Weights of a small transformer language model.
Training: a variant of SOAP for these matrices, 257M tokens, 4268 steps.
Each number is 128 + 32 x the weight over its row's rms, rounded and kept within 0 to 255. Layers, rows and columns count from 0. Numbers have three digits each. The size before them is the row's rms in percent of the matrix's.

# layer 10 attention output (transposed), 192x192, rms 0.0423, rows 20-63, columns 64-127
097:133110169170095088115161135167142131155131143121175145108140165084101093089154115132163103100110146015164118187080156127085101110126066075140142082101112190152159088120105127132171077115153068
078:103116115184126130122134100154133143176141160133136113207119164127157164085133075128117063049175147157200169138138106163145164144107126062146117147138107145116117104112131105100167157072142130
082:130047143116103090108090131078107124142096110113179135148124189067077115092102125136104075107096083094155118094133109094148160115113118112154143098116080101163043167123125127110153174170120108
085:143096068214109105138102170095115143071162109166125158161089137135122127132072085080152152131079152144080148183122155146179133155192178098202121162077177104205131120124108163162117156175105144
086:155088163122129111136163162165134142152131144132083127118128158104122140190183123102107083106111108151159105122118192084139140117116091157115138129125117165144124135165197075192207071162147131
086:082118150109110149182205093118099138169127131144129090111174136129177146224099136086174141174098099126145099128109108125128158084077122071133173080090129135133089116077140133159133094075160066
088:126149140117169137148183107142107135132125083107123155131131158155109113061138116127147106114104108172138131114180165131169159128103176142097161151189173095157154153083099153150122122165128112
081:111164118142194106157126187143176159140125146091164151115092189167114129221134122148134140140099126089101156180101118104127144141145090146105120061094065116136144158117201166159127144118100113
088:123156114124161115120116139165079098150114168089111175076067127136156139116136150108130195154136214216124112133143132096177094125135143176160109142117132086060147109117124084140110112141158222
080:127156087102161137103091144102143115109123148115159157119160192096067085136117107141089114145061152160137195162116148095177106161109116135076073102080138120101150148152092081100144148125045132
085:137109106162139187165169105100178112150139118124163102149116130086139130162186165166161097097163149136167133086124133168116130129105150230133117200151170042088102171149120163115095119164129155
083:107151120145179165069132122143155090122111105096141142146152115135140115123130134120157160116178078089056132140090099174123110123155190112148133045167123099084152164121098081123176116104160118
083:161122155144095141174107155196112154119189123079136127083165119144077150086146129109149092128189054100104119102104145158116059113143174121157171148105163115180139150076182132154092096131074111
091:140130121168133155112153151172119088168055170117082088151125147154136051086101132106136174146151159119070078104109154128133149138122137112132141196138122108086127112148069108112120153158177171
088:126160071122126084155158159099136167121060138144177104108165130125083138215139099132170177165133184080093159106086138122164140087182135140119117140024097160099172148130107163123145159039084128
084:146147126117122135073064109109151087135119062119119063097133163167108157103125087119144086092093047157136083172189139127159061180126107179123124078096152102141128138134141134099150147141157138
088:106124079091097151163143137095111170047104165155135198049072131117155164121162109100096100139092088169171104196139151105140117158173077149143137075166154149065118132102111118076106169087142139
091:150111164095123126108145102090132166130100114125162106133077173103108109158139092134130177147095145091124179107098135116145160154131142143115116097147183083082115114137188142067121143138139086
089:095160112094152121162125133065155089094104139140121133156132157082156112185188111155113119148092114146086090070136133108123127097164134139179152145080104114161076063127146077137102068107133137
099:138127094113161069114083114117135123144148078091132172128129111090087104081150200147146122148108077138117126143109159102202085108176094182128156113150168123147146118139088112152158098151164100
093:068123123036153216102116141120118153163122128147149088144141103147167132114135094162142139112182144022130079073104111173111147129148172170125094119119104091090122109062121065097088185121111103
098:116143166124146134096105121109159092136175143128137100134120148137157102139070088115114132094126045148148178086133141165140110127128170126094101153159146152187163141102143120133092122066136144
093:137154204123139181134076126134122138164126089104051161093148114140098096032086099142113164152147141124136097177123122148108126110147146114184078167110143098096126126121145113132099150130127140
083:173120142142070081133135089138129087108163131156105138116061093168148098090134112130097085108134103092114112114128135124117112129171106123077051115093144121072118151127140136086164114154160158
084:120123066104149166102081156090157110131089137203152050067123123132130133053140097114139130062107121100092182139119164145096152116128109103138132102112191161133118144100168105108114138084135157
097:139126108162144110116130151163155131118120157124088150156127103119124125200107160142148165227121128142175136104073099108106055147188108122129157111100111146139127059161102129131192032103126085
098:160108160138124083121063166153113118137111149166140087130130127181152088065067163144088141152112111072129100184112151074116082149119137133178134080144160184132130091140137075125104115173108145
089:090147068113086069125137110131161123105087136110097079107173150165102109165150155060121209162110133104100176137121192096130096096128132156186093132152141099075096077133172127072093112116067105
093:156189149163154155068178104144152107113123174111150155148142184137162134106167078145151165103139109108185144123171157153151149115148181164153157131112108110111054138136105137102118135062162121
087:135059150154125179113132090098087144143176170144130134183107165138150055131095145109142053148110118129115116115101140100140119071136144153120097128130091133110120115101110127199115143173155099
097:109106169140081154167167102108086149187127102176101156148178112090146072089106115135105154087181103110090168087153173093098150149199111157086112100117119109128099135148090139093174100190140098
096:165166156110131135139180193094167146125116107109139182135137131104105074022130138053142172058148135110093078138160124173082098094117133126150110121135111108125133101116114158114117112124179129
093:151098059091180132104143116131174119109137107105118124141156123139105121126145146126104204180105142139155127115091108048115110128143108109150184157140165122100136144064132111104132159087092183
094:128123158105087101130110098119104116149155095118103178147097117126138133187145089214072114098153130148163062084106126128141119171147162096184068155085111130129159130111177152165170091086167181
096:107137183240103137099112110031094100127131115122047125117057125177121138078109126101146127097143136145159133116181121083105146147157088135158122134073169097143120149113135146097153133080090110
091:169199153112162122150108146110129123160111142094153125100108146102127182096138149201096196137100159133122065145144116122140178131156143126184135121147081133114092146179114153142161121172084137
107:158139104137095148152219162149153121163153073199106201141174176147061213103055077126108123086103148135163177184103152115123120107153169144099147100119123144081115187115116082103199114103129113
092:097133100112118134113076084154095099107131155130150140137097126087190129110130093171179152096149141092154180146152085137135097094145200126082119215150133121142155152077164156134072123109148164
087:129148127140151155180126146131120139104105112155114082105165106119157176122142142175131130112116165077113118102175205119129135095152102129141133143092092145134153101065137099150162129126118112
093:134166128154125160097151115117099124126092092103118172116158145106139141172138148189124095083151159104158134162137104177084122132116118111120153111155099135109138099153125136138214119172109161
102:097195169121216125199126067150123173187197163075112098135155143096170076151113148141133160119134143136154145182142103106157125137177122141142118146092152128096157116143156128096134071163177073
082:147162103146149130115184094098168087134077120135093132121144146138159114212118093114142156132163111126184088134176025107163128181090136119130090101139123179122136133134126066150118140120144121
098:130125116134074104130166116118153159109173130101099151102081168166089110093137143127112086127101099212140154138117096130175096142107159117125170148130110123105117150161157120104086152141115199
091:124130145129182137187079067140145079144146157129128118155115142151115158082124139127132213116124093137082181093175106113134179120122116137084118122080129075181091126110136134093145140096144136
# layer 10 attention value, 192x192, rms 0.034, rows 21-63, columns 64-127
087:114129159139152098142185161196121107091147083086073130121172055117123107130114146165183159102091103128120108106105153135106132146124095119047088144111129091178106167134101205179127140167183123
086:151113206162120163142162116147114149116177155105049117086133111159161082090139124116130165091121110140103143141118076105104079167130115095160142122176093145120149156175123110149150191116148132
093:112140118107167179145164165124122121105147103095112128105190105135097134138134188182184092097176129164130117116188090116139137108133152112115138093156158101081182144132189084128191109091083122
097:153122110117131151122128115086117119133120107103190130119150134134136180102035163121135108162106102133096114154126076128120066124062126151153119084087148148091141137092093183112083113165187114
100:058161067113200110072142141102174147143113150098153160154160089156082123172143067153114157103126152100113154149130162114161077111172125153044110135047171133125162087184066127084081144132107107
106:118129169169047182136133145146125108130126129167135169095102118103109135090114139097091125152158115111093108141164069108139117144173084170211083116205107098137121125210157102133139139117107161
093:132118130119106121051103164125131131160127144143133125095134088135162107137177158165116166156121137108205148147107155126117171068107143091083185175100151143148124147159116152126043167162076075
099:147105067142048130140150115088120115061094120103071122100174157147183170131156110135157153188137132095109120122151139146124145172143137158188122161151114109182096158088126133141172124094056107
091:039067103153111102168162115154100156101123086163197110143161056133161231173118138079124140139149097114088179111100110139145139186214123145087128142143167113146100181112147084070087138069171112
091:068129129116023112121150158176154144050153102191179197118150111147161160150125085078168121145173113094099108157101160125154122078182122059154066156140113161192132106186116125130197127145107113
092:079158137081098157072174137119131182103166120169145080151144076139077156197141124142073138095113156113153179124172178144147133108113127133041123149126130137176125197069112151103145147179107119
090:116075172134185094115136139072103155102115133163124144094125150132186100111101140127129093087139122159084204129163121103145168171090155145071157148111111099159130141147138102122134119105171132
092:154128144162071054110108161125113170174134126181175211131131154136129108089125143154134117142080178092120069133127067089136144117135156110111106089068100182165120082117134156149061198115089074
095:138126135132101113132074092196161099112090149126103116125094073104087148165133124104075143099122115111107111144110156088113108084146104156106111159178123124113135131051083093101129136141135181
098:126157172197156112147190122131103159149123165076104117107101123191151110130121128144157122095070127200138151063140121074098113140073113075140162135164101192113137147166144067149154088143140137
089:156106161126147070107098150077119092175126155114096116122097139118094157149105141114152064084093152131108129125093068166103140188053138136155118099145116152124110138172129163122212128135077180
092:110128161164104187104149156104102121113152128125130142113121108125154096108171149094117063134060126139124153110111151129104092180140109063119151191116116106097115198116033173181132174109129142
095:137173142137100115144088144139139171156096139170181107133150071169121152114109167080082177137144122113129102139115111167160133144131117138095095101121119140193202130151102129105145171100131131
105:153189176119119154106095180168131086118110121152146129105106124085137115084110125117171116138160159133167080162131159160084103161073119152132122151106125122130133175132173124103124157148184078
097:218134043147110157166119117141122118147146126110170156168066108153138151182069099114158133143158122133112050134158149074126179066144138089172094144114105117149198175199154103119176134144048125
106:165073175141160112136140097143087154139125162147106106098196105172123065082155097142144128111074119128119138132146094116134147071131109088157163117178071186099094131141120047125117160159102150
097:113137150149081060098114156100136136167134156127204167152135120151160124068177135112111100085149114158150068116119119099137123143164132103124102095116178081170118123116080161127195088175128097
083:105121189142107139104151108117157084169155159091135133112166099134098140122107121153101139092150150130138100108163121087129119148098074144145162154118128150153133178159101095137148135143144095
089:193174119120091052148152107139138124113096170108132150132136073118170126125093115160108183092145086131127144128084134149119118188107108063155158122149096176128089139118119178164155161115100113
102:135140155083133171086134124152126121098132137121146092112126093116115130127122142118104075144126179091097172138113127176171113179151103106139116116112140166107164138046095149141043133160167178
105:106119175163086141119154127124124111118149129164140150141063174073160136090165105102062157092124111133119126143134041188097129175125162138159143141049115135091156131122100079209114159181106074
100:150101111113072136168161132139123086104133043162119070105113130147095146069151198184109109151181166132101124136112130157186146098105130107123146129117049116108136109090114168132169141158147123
098:133099146149102139170150146115132167134121113094157084143153165141135142211084152108087126135070147078089106152086137112107183096116120134187076076126176116124106103116085092097094133110111079
088:116102185110208072121133154102107186144132089160160167076138162130099127102175108117109135085124203140115151140115151151166093131115130066163166104075107140092135167177152143095102120159136112
099:162124170163145200086096140156176119148127126078114191165132182142136143108134122098145177109138172091145124112148132106128073161115160108156155109093142111179104087145137166100090155148141121
105:131119140178101128058097124148061126126104097149178165117114187136161133128183161142165156183165167109123121128109076139164112141151218151154135104134149107163120128098132162147139149182119118
106:111145149073080095107196091113055094133122145150119094049070103134101142101164126117123073131122151120144143083091154148128159096074163090115090116103083075083190150089115124114156142137118112
097:104118133124117112071163202150086165134167120147115128124163146093117091126117159107157122112171102152109137140069123122104180063161130174129175183090116135128184086179111101138088155133149131
098:111102207107119130094157128160151171123097159080172200102153151104124135099147121095111092129067128130130097084122168113115089191118135052144108108133154110122064150134084097156147110180157135
095:094128087081105136208127144080117116132136143163139154127142125171079148136137109180137092111109118106128138117171121122121133153143145178118082104117154126116144101116167175068159096139136184
116:129131119085114112093131092074130167135085185067101139069164153143169076164138091145158120036095116084129136130094111090110065147111083129131194125141128093116130121088119135176177112134175202
098:161103111162141129167110132071144174064203149165145128071166144094162125104167210095103119154089126169070098108116160095142154157180149129107146083146106126137090107189143129126117162145091136
089:125155093145118101132150150126098096197089121175197132097152104133130110141120079154156136127134124147093104102099128167164093110117120125092079135060119128132130093160099228135123150152079196
104:111109139093168161163079141133157148181133098141084136104178118145154094101134100150154152109092106153191154127133174090078094163136129109151126132170150123127117156150154087066103122124161195
104:098094151108114129037118178128083103122103138132163150143081191112189177078107108149110093166145173136098112143113179155120128116142086125135134109116110142130119139169108131086161133139081200
083:113087137087173148103161172158157146119148092152182127115116145153107094112110075188177117096087131080106156107131132133119105057187114122124134170161151215079106098070151158154149152140162142
105:154095153056128099093139137137111114143119165095056136092144140162156135102197197113120081095118125104125134109105146166108131113098131079085189145162097087140148150102118066136119089141092097
097:194172152105066101135153158156132179141138177082110105121151113121110096145130122073111144092129133103152130179161121099094176149171150103151130126176106136203114115072093128129128165099111132
# layer 10 attention query, 192x192, rms 0.034, rows 32-95, columns 64-127
109:088140109161172155152140127123096137076100139106165158094164069144140136144109158125121166131110118073139096150127070074110162081129169104161104106107128124164079115055124129181132102117075117
098:178125130133088093143078131166137115052122126167143107110105186150100123138187096099130102131132086157150140100163130116130124156114139118117148190179111098079129151114157112126156183093143169
099:125129198146129154176182203154143152115110141199098114150094151117145169091091111155119109174106146164106151105130169118119137191110069138107159181176142146116110129122120165117074177102151158
100:087109113119108135176138127134125110123097124130150128135117108099202151170140167099078155092159132144103121122139114124095108118082112153167084155132103186110107188060091177134103054118154166
092:110179152143108099163092075141125136112108121127146089121111155131193117182141120168144135162142173145202142153132166086172082196129160154115119153094135157118165072159094106073193131120123111
100:051109053166172108129113135135180079119162117146097089106108078124126116144089079163115131154147150183115168124104138181118128091087102147060146167162124155113106144164112159108050140201121174
103:134135167189126117082100120109112078141129103116189151158171099111100087108095124169109114122126178088135116149104098099153161120078136130127126083146078147181102088178152101117152083126082118
096:172135097176179096142140133099212098137137110180132059073133093104158140172126167110224151143117186108103144154143121144158188087165122162146130151111116167091138133168132142111128173109145144
095:151120114105123130126144155104158167123206147125145095119149088128110077162149148134154067150106133133145154188122104170190160159099118196136175166132202099115108200202098150136118044143122124
092:107046175130126138135122027077102107082105084145137159068115109160131165112088112149128097125158131070116140117180112146102207154146142095183090150141149126118128121121101152112092152107159187
100:107149135205135163081084186119173110116086121157078099140171072121148172151032170159112148131198129100162127119095145111115111096092050121180148143122111104113180109121124174059128135121114120
104:110105098095090142143172187152182114078094154160148134140123087128096129080086109194104134173120102151141126094113091050119160112110132152142083137116132054105126108077121111072146175087091146
103:050100134181116140172108167103120074140123132130128154058132100124060103142150105177069090128139173159153152136123136083142172119127158178112177131158099174197119143124117115123153175156115134
088:154154150125097097098166187110158102108127074184157131153118111130110149141112127084127128152143124112172116100155231056097137143189110115130116128104155165137103088089144110108142078101152163
092:096086182192151139089120136111155167086114175084101189081165109082169119142132146088106119095106159129110151088130037155158116103120111117094100154103156131086141125101152111118157090131126058
102:135128135051105128126164082152152094141186167108142148144198129130117099078134091144108144147127107082108167152041152187161060171155127093101068132136133110100104070147161099136109094164084089
102:130112123087115128124109137071118076129190110162057098119105142153103148104148130100118118132157171153084115064069171106111093131120113104116093130140123116117151123119142151108104083134138116
115:159135150104112077185136110069166166165129119139159129124117156065177145153178096143150092167102160089152146148128152086168108114124155161138120071125124134091152134190140107147150163167181118
092:117077167115141120133138135093084099151124132064098128080092150114136130112076139145126108115074107087121128108099078141141156137093083117158089134072129125131140174086160162195166108066146126
102:117157129171105145106105120143142147115142153065089098143106145138125145106130113151157092198131107156167136095115105145205092107176164092131107133136158096169214139132157107204074104086159080
108:135171127205101105122153110057118134099166059135167121124144147182150167148127103148079176107131064118162173105166124109143135112140089127121113127128162143164098087115158141156164098088127118
112:135110143115142148143095128178143185128161055169090054106162122133124137143122106121113132112080087080151125154134186105116140150123137144168132134121181151133084113117138122143084081157088123
110:166128154117129154191124130091165098114217191178094157118101160078104109076119116109116110143118116151107185180143152124132115139163151141127117075139133054151099128188167106087117117086105111
100:112177091108123172160095126160124140064078128120127099097151077150176131108160153167110170096115099109165080109127168095144153135127121124153135123155133074149098158072093087090143156162147150
092:146116122119091149142091121156120139182147124179096113145146143171057117133148093120146104194151122128104098098192110110108086170172093132119117082134097110158131107111205100168157111168152195
095:096127142100130151097093149121116144120210140140120119144123131207170090145145153146079108127133126120087092118120136094121109112123076084157177147167128178136128149136111189087103141060123145
093:124080131174083130117159124057094122127093143175161071125124119140194101093125085101080059098169155119168086113193101121116129087075140114188109166099143162155169113137122116151137165146138198
094:132112152081127150122112198120111101169132146157092139102062130161058161136089139103096118111158114094104126156122121130129125120164159149135144111169168109138113143126159152090093116137110153
102:177099144166128105117110143128159088133096098131105148131140108118153200113122079100138105162142125199178137130136113075157134132119162111062110108136129142149110124113137089181113183214100158
102:157124135054160124130140116175162213131136188146176155134097125094104126158176138152243109156142165120110140137106130158067141128107135113051171143109095123111158170190142143121120126115113158
105:116149168140186158146086067167130163120178109092088155093140120077145139113076132148137205128105067105151126148145099149180141070136085141057065118109139097145175096152213141126079126103172086
101:150120137147170127122194135190104120138155180154122083131153087101121156137156103155186165205207102090118128117061141143142140085151138177145097115112098153166118143120121132183156075110123094
106:177139123041074123133130102160092136138149147124169186099091151089106161116122059155144100148090161111126116071136160151162111148152144152078074140125167113085173110181101175150175113160189124
101:130133112114130130177143108168119232149154118144105128074142125108146118137129162111105125132101086073132141205086134142101148203143119143131148192102185135131109122134070104150136070119143132
100:097120109124108156129150118155100130118081201109083190121078131111115152122091138132184125154149168090127104118107118109123066114127088094114110112094150073092179145175117167172135159103147085
096:165106100139125119122180138098115136167171136135156166114129110164098145093112167105150158101129112141090149103109093162142173039180168140138070184114115104120162140145141079133179126112128120
100:146155109110110123115161128230139096116127161146113184079082127121086163164159066106145149109094105115112123104105157125092066119170134103090094075152115137167119140160127104191136088157130083
091:143184118104105107107131115121091127161186114125096082178137134146125135128130118156104137159114163106128141140063179138150153147171116126127117058121098170165102119130102116124135082114148066
102:131129089067121117184179135155134149136075131170132083161126117062123125147159120120173091187151127123145126101061150148131117172144173184134121143105100090082189069164107120180189138145118130
099:171104125149116133126112149125146136102168148131165147146089115191128174087136071167100098190135103159160085118116120080131145107093155128127190079143124122156092133149095063086141176174075087
102:135175149087157197053123164169115128110132183071121133151082203181106108133116129138104185137097117155082101052101117122131098087107137108121167119094087131104137149074116156138110139129134108
090:106110078065152137157128052160071134151150125141070149089108177132067114092174103106118137146134083110122084167107196059126159153129115095136130063130110132182112135151169143160126150143124179
103:168105165113142136111218210131131073122127141188141159143125105111096145138165124122187087142188175124127144128053186107130103096125081189068148101164095154121121116148128103111134142193098093
099:098140046098157103178117147119136159096110072120120110084164076192129168176071159153121194103156119052141108116170146119075134083130150135195127182110127165125134142057120140138179149069126120
092:132072074095087089104152122132099164168171162141103118174073113124112114129137071103107091200211097111132157133055141091081122112106128138064103104109146159152161110087154154137086088110106118
105:111111114116134188139096136129111069130161111149081108176185058173060113044114110091063072109162126127094124160099123152094119186108135142156139135149089120130076120157124103126171101185083130
100:121148121118152131115124150095141131112191076111144089128204083176197130116140126185120148076120091077130093140136108103129103109117080088159096113082173117122146051140123171146163122075136148
091:132127104067166140169148141085147105148179100182085084154160166142138178157158127082155140118141141150068120177143120160056139123116069125172133154099217147063107156148118166066122088133173162
101:135075068085140185176231167137132146132093199129113136131129109082144159113139158110112086115135102109081108086123154104090121059134138120129119125115132132157115173050094136094106123140130132
105:125128129129157144090038132158096173115169124087113109109181090149109120130073166110110113140092100097126100138114137201157106092175124121139115108099138128144105126160170092128095094114114066
099:127136109129182139117112148130159132163140109166124094135104140092083106084152131121056120171093128087110145150139131128140106133143147130165164091160122083146115164163214169158096085155096126
107:154146109123122081196118084132084112097147117136146150144114133080158178110068136098111123159117132166199070085177091136134145086107112123096093172108170126130170133118110132125190182143146111
105:191111112155134142122148137111146092135133093154110147137092127119100154070105196138164128112104067157180202149126152044152125085105119156100147095106122121121086148162121163102126177125153130
097:152113122179151132063112099116084120147122201126171149160162124110127089080105106152096203122130107099098127108125094076174100100156133117099115124134138085134129099079145105136164147111051072
086:165119169129120113099125239122138154221157109172144130147110104148094120081113147097131109097134131175098141109095100139119149134134126063078149116175160134117093142087159176191117151140107152
107:134138184134146128123197101077108081126160080082100178119141155167108128141128096137064135094152085127097185084114117150109098101129122090163098191122155124158113134103150147137155042065138149
107:169151086110091107095106117118113132100107175169141165147126132099106146114108117163102117146124198146091133109083131080085126108132089111109132131144059076093148150136133116110143179123180138
095:102145039117121108131083135130080134140102118107127169141135091132108145096134184157138126105125101162084140134125147093122141150147134137097162166114169144102155145134106202167103137140074183
101:161125123212146161141146221128119090110066140168093118113136157116074130156097104099142134178136141186165135063132124119115148125171109182129110133142113103140129131141149114141096137082113138
102:113106122119079124128090145080148140134138148155065142139132129209118056146124132120047101165123121131100085072157162134073133161154125087139164131140129125147154121127161136021148197104109159
092:140081119138213138152131063147123123168152123130105134081107116108120129091131113140129101170099084090125065200115085218123147105133118130128187117153139156151131114143171157166158132180107113
099:108134087135114100136143147127142134134179105179124080158114149126109115090160117097118085136104116154140092067156178117114115131105157129145155179185164151091117130172098145172075155171213177
098:113143190110182159170130098144169153128183161086168147102127150108069134146169134137145135097109114134123166153160059138151103101161149157062129115093179123139152163164160148192131115122183133
102:160135134084175178135152118134097066142134190176084080124073168118148175124124134128221135106141127135086165175110154179133112140166108119123149142189107151091145144148093154128188135119159098
# layer 10 attention key, 192x192, rms 0.034, rows 32-94, columns 64-127
105:115145087115211164142125091152096187143134150049134152102135115113138150175108195090092155073189084046152096147193078171101123097102107153114131149149155109124114168092159104119131106082144125
094:122119120120061118064056131199075127106108057118125101156094205155149119093101133110090110120095126167192118155143103139099134134073154069160127087209147167177127147173167045094095201138134187
099:153127093107040128133135189115113105140079122170078050145159171167098148188131091115083113154160147167103191120152188092151155132099138128076132099066142139085097144153072119103153098137128184
101:095142127160132113149154100124089149161053106102111113144136144107181142180178147104073202102185094164170128080124142100158191120062121140162141150123165202126134142092099127077106138100165150
100:098126161142147074109097080124122108117093103129151126128137133151109113157142094133096186145125127172150129184093156138170166175125090128124106049091122136139135054162119103100111150181156167
095:109137160173148135126095163078143087112115108153099077125139153082130114191089110096122051194147135139156187198161142165104122110111085120136123121184124126104107156106144142091156118113126136
100:094158172176092129087095069117115157172140105164125100123122145135140082181099093171079128096167145125127151114161076173114104166101145113118090160129090069128128160100157089101139111130121117
101:112125141134171148204151116155143131079111112157165105134098121075174107161144115141199168083091191109165139125150133149119104091140123160111159180161135127104127149150084177145108186094178154
098:142137134118132131147149142157103104144161099128093057101107138125129101123163096181168114111144138108137175149114066117204124162168120185183100129111111158118113156163100190154156108180149126
093:103084150162095078142176068067166124138150115093143116158170172156200114204142117067135106090135144158179116067150171114149178128112082138154105094154206127105144129094099135129145138140207135
102:110154102127141100090194147096097136138092158108117136158168110114123142137120153116109109116135196115165152071161144155136137138160112204159137133167111129067160065121134092078136166125141138
103:141150129139146118167187160066171123157138140187146190144110138121105113085118158091139076102138123157153108148169134036095113159111097133132071137095154131092158144106118125098141125148143178
099:113189162110094151129104156137131107116121153122100090120131143138177150126111123121076126139129075193147118121155192095100114128064120123078068083178079111129098144144156141134115096196146112
095:136095068140093089136170116116153103160118049175146107102122181161084190138090138111178123146117201088152103120134154176108116102181133064151062078113112067183136058152167105199123122146147096
090:154103145106153138141127058081080103158141134113145210090125131142150133086102158119122135096117152171128134141110008131178096088144064126126171111106134120069153146141122115134164123117178075
102:118177159196157137133098125133111114122124116121160134108135113183120104101101092124138117132085123101095123209090132164155111116169128085194150156120135133131169130175148127133165030080116093
101:110126129096170073128148117103082124162193113108075105174100092161063144118115160123149150162102147161105171059069164115092213121124166128106098141119138126151137167098103148140083111124158146
109:174127127127114128193105126103122127109081094154158136119180096080130146125135197163203157179140186150220124143065139136121179139106135107103118155166131135120186111130130169128141125102100126
088:138149162122147141105163109137137155201199128112140121145132120212108194195076134086107105122106108085185116151096136139120046122067145091105151142142156161144131153170162135167093061145150107
101:105142139134133135122167087124141144128169130116136156089153124064140094095121098116150121166137166207148179151102109147126114148081106130059141179130122117136132140137123106140112114106151115
106:135132094093076072126189145212095141157105143151153129110104137084115142177123110126095114179097102106211107164133115162149186117112165116130127164147147127145136066230137103116111168172072139
107:159105113119134140176207163139128178148153086128132083103117104141103128146157111130131097114120068085122113137122159152129101175129089166165155111130136152103109104147131108127060091127140130
105:179142130164151088131093128088087071116128147143137133110128133083144121088085168086106097094175119118129121216099122123107141165131126147099115172109150132137190151108166121100091083121121113
096:128154170123150127063102174166122161125046130090143130141110124110178102144103151106079101137105162132145078112122141115133098177120138159112188153161150103077077111187087134154148176132123161
095:111137103107112137131078152173147156098120072148120144144116142158119122109183128070149129131159127121116110150107120158064098102092146118133088088129113120114098152153143148126079109099071105
097:089153110109131119125143083148166108097202188188166129145146085179132141142119110137088124179135114148157099105151181153166188125148139073179161059143145167084134152121138183152147133177135164
088:123124166149149101139221129066065124168077118114128093119108110114164163117167140160129104175145158146100088130131119128093148098075111139092114167136112167082103151123160124071151145171085147
095:115147087084159204103107182138131123142163177096105114129126094146101113144131106071085155143106095111064118143074078132146123190167134165162116081024111094138106158095188096192094126103093155
098:209133169214154109122182091143119141129108055156100117099089126108086158102150132115133111140124108205138110114102143115082123126179158149165090127169103144110119139145148114128092130087111167
098:157138084129080158114134115191143105130109201119111184124106142081144146089158109104146106073101150071137167128088151097123178116141129070105127082119139178103130155158100109125137154099155098
106:085097175194161148135133115116170109151165088131125110113142144064184114151148140116152161119073058067130190143176104141181090126112164107089147154146125108148113155163126135143080148130048111
099:209166150092148107129143124154085150159136145100118170141154105083148125173150114071209164142190096074138174146059153106110112077127130161128091150108122147165165123089141122166147064081151126
101:139162107123032136148094110147071089167115083137167162131149125148155178074161112166128143136066117115127094137067126123129132114186110066109116103136083119130152114197073123127233117118154059
095:105156116106130141151146141132165159131129136187184147108143142084177103143110111104129132078118104056129102255166093140135115187138143162166147136093163158146129113144099112168166059126151130
098:107089143125138118138176086078155125157135118141118137179118124177144151070133190182073125180141126148118135111107135095128103096187105082135142154063165110073163107131090129166099074078113137
099:151133051092160147168165146086057099162181125154105155160129135151193125095125134156177139078114089091097145086147095151167093042143139172125130190140148115114079148049096142135163181081169118
105:141144111153158094146111116140228147160137083092102103091123158127063181103131083135179125156116053131054108165088116125125071135198137114086107114143115084165113115144114151182093039119150089
098:146158140134105126095091070144139127100113158107139040173149097132080138147096109140159204098113108138179183145099149173129174179166161172101083099143186109141159070133157103077106094134124126
104:175119079117119123200081090173170139142112106158155141157140148138102166135208080128211161116095155131114093194066195155093090131173148088109132146073107143140114118148098089139130091112151151
104:168161111127085103084157119118138125110129142088113110160096082131091158122107124142092159209156121184110068157117141066130110149171156143054106104122155159125139149157089139063162177137157133
106:095166109109135116113091187138133124143103159056086100149101151185044123148172159134090133124131098105126114118110112090119102125082146095159175116126140101169093169123138110130083110115098112
092:120133102107096150167112148189147176179145124101082190149093141136111178126134113092150131139099114121139064146091160135120116161134119085125183147149113162133155139148137136138052094078073137
104:176111107117118120136142172061137058173106136100107126118155094143102130115134122143152106099145174166057170165085194145073193135138162172126100051090092122131124098110097130143122100100121173
101:105162061132137079122163072177197118184123113085165103135096164124096159185125131091075138086091130064113080046174137117071163116081159119123150118197144116140114112147112102149139123093153154
091:167118133152132106093142111107137074173191131164066134090084113097080102154060139097107136151158113126119151164082116085107155122184078085135130142130127181179149179065175146185076094099089134
108:090160215135156207106147165113166128122119101127108142204124111130112203069069099135088128123126087128058147128130161176163123085192113162157111156121151115117115130156169189148120170201120144
098:112136102088122114095119125143157138191109176120184148122141097124159083157187168167091134118156155085132142132175103124113098094121056084122128124104130102130123098193098158075141105107096130
092:123148163151138156162201125098143132174147104164100093128087137151127114147103091069208172081109200109135140102079149104152137077084095067151153092132118177115115120145117161151110100123131190
102:182108067092161103118144131119110141160141156117099122113114111089138138085154143119123151156172138150028117082094195055154158104120134176128110133101119118105129165103085166176132081124151124
107:107115082043129139107145165152127163117146137126124145164139110135173132166082137100176117126143131085122177123109109161136053123130152129102152096131090085165119142106203046146076082115104016
099:170101081075135160155162159152169145165177134161119142129080117090121112134149152160176081140105135029112090198118167156153132142160162171110143106145130117092116192151148125134137123159155136
103:153061183138112121134161045100107123129112170145150176121060093075101167116126147127165171172083178138168134091172173156151140117120185128094098167182111120092164118148133100144093156091151141
108:145076112152151142135170153107161156136141124150140041111109112094149160101134111088145083128124113136165171162146123095108123193152119125110091141159128102126082105161134112092117167149102161
099:176087135124155111064093102146098173162163137118165170118143113127164108149080114179154107113162119043095110133144099148152152110129107172133120154108099129174078177106161067142128166131144111
094:161113104129164131091125153081127058147137141154119123147084164156119125109126135095125103158133062140110125107039153080064093030130116096137099045111097155138094164189140111167146149115082097
106:118083093155142163102183057105088110191160099120113147106141160147148131134077101147091125127119051080091143086133114203184125091101100099153077168165115129139144092096153121168144083129131157
105:154111138101145094082095185143093090116108194156136128163135157129106136113146145129117151126129170187110143009122145083120148111142141084119135138119097118158150138077103154123128135126130152
090:128151099127093141184115161117126053164104172167155093156125087093120102124095138130136076104136151138120098106202133133096162140114123134143167145124126079143127169149206143105144148166107105
099:143139107146060134087116135160125131087110194136128147068150162160088113144112079086155167129155112131137101120134152123122099110133153115086092166036085108171081105142110117085098146101084130
110:090142156125120119106161156108081149124089153190118154183065172208136140119197077072104114137172116188063094087147117124058145163107121130109077083109105120155078123091166050137102182202091177
098:063145192146141128176121082086114112153152117106118101118087164100202100170168108108144125138114114164114178157161117221151035084139138133099122133160106086074128132187106185135125118116111079
105:105044117093079100138193155142149137161122129172118136198130127140131146088171111121136086183123094179140176099141131133134154170120134119135107174143132161112119167211126188186121142115175143
104:123096210167150155169090108155158107117142167145120128132092145062178090103178165160158133126094113117116176161084095136180140142098093095121120113071135089123138166152180183117120089103181130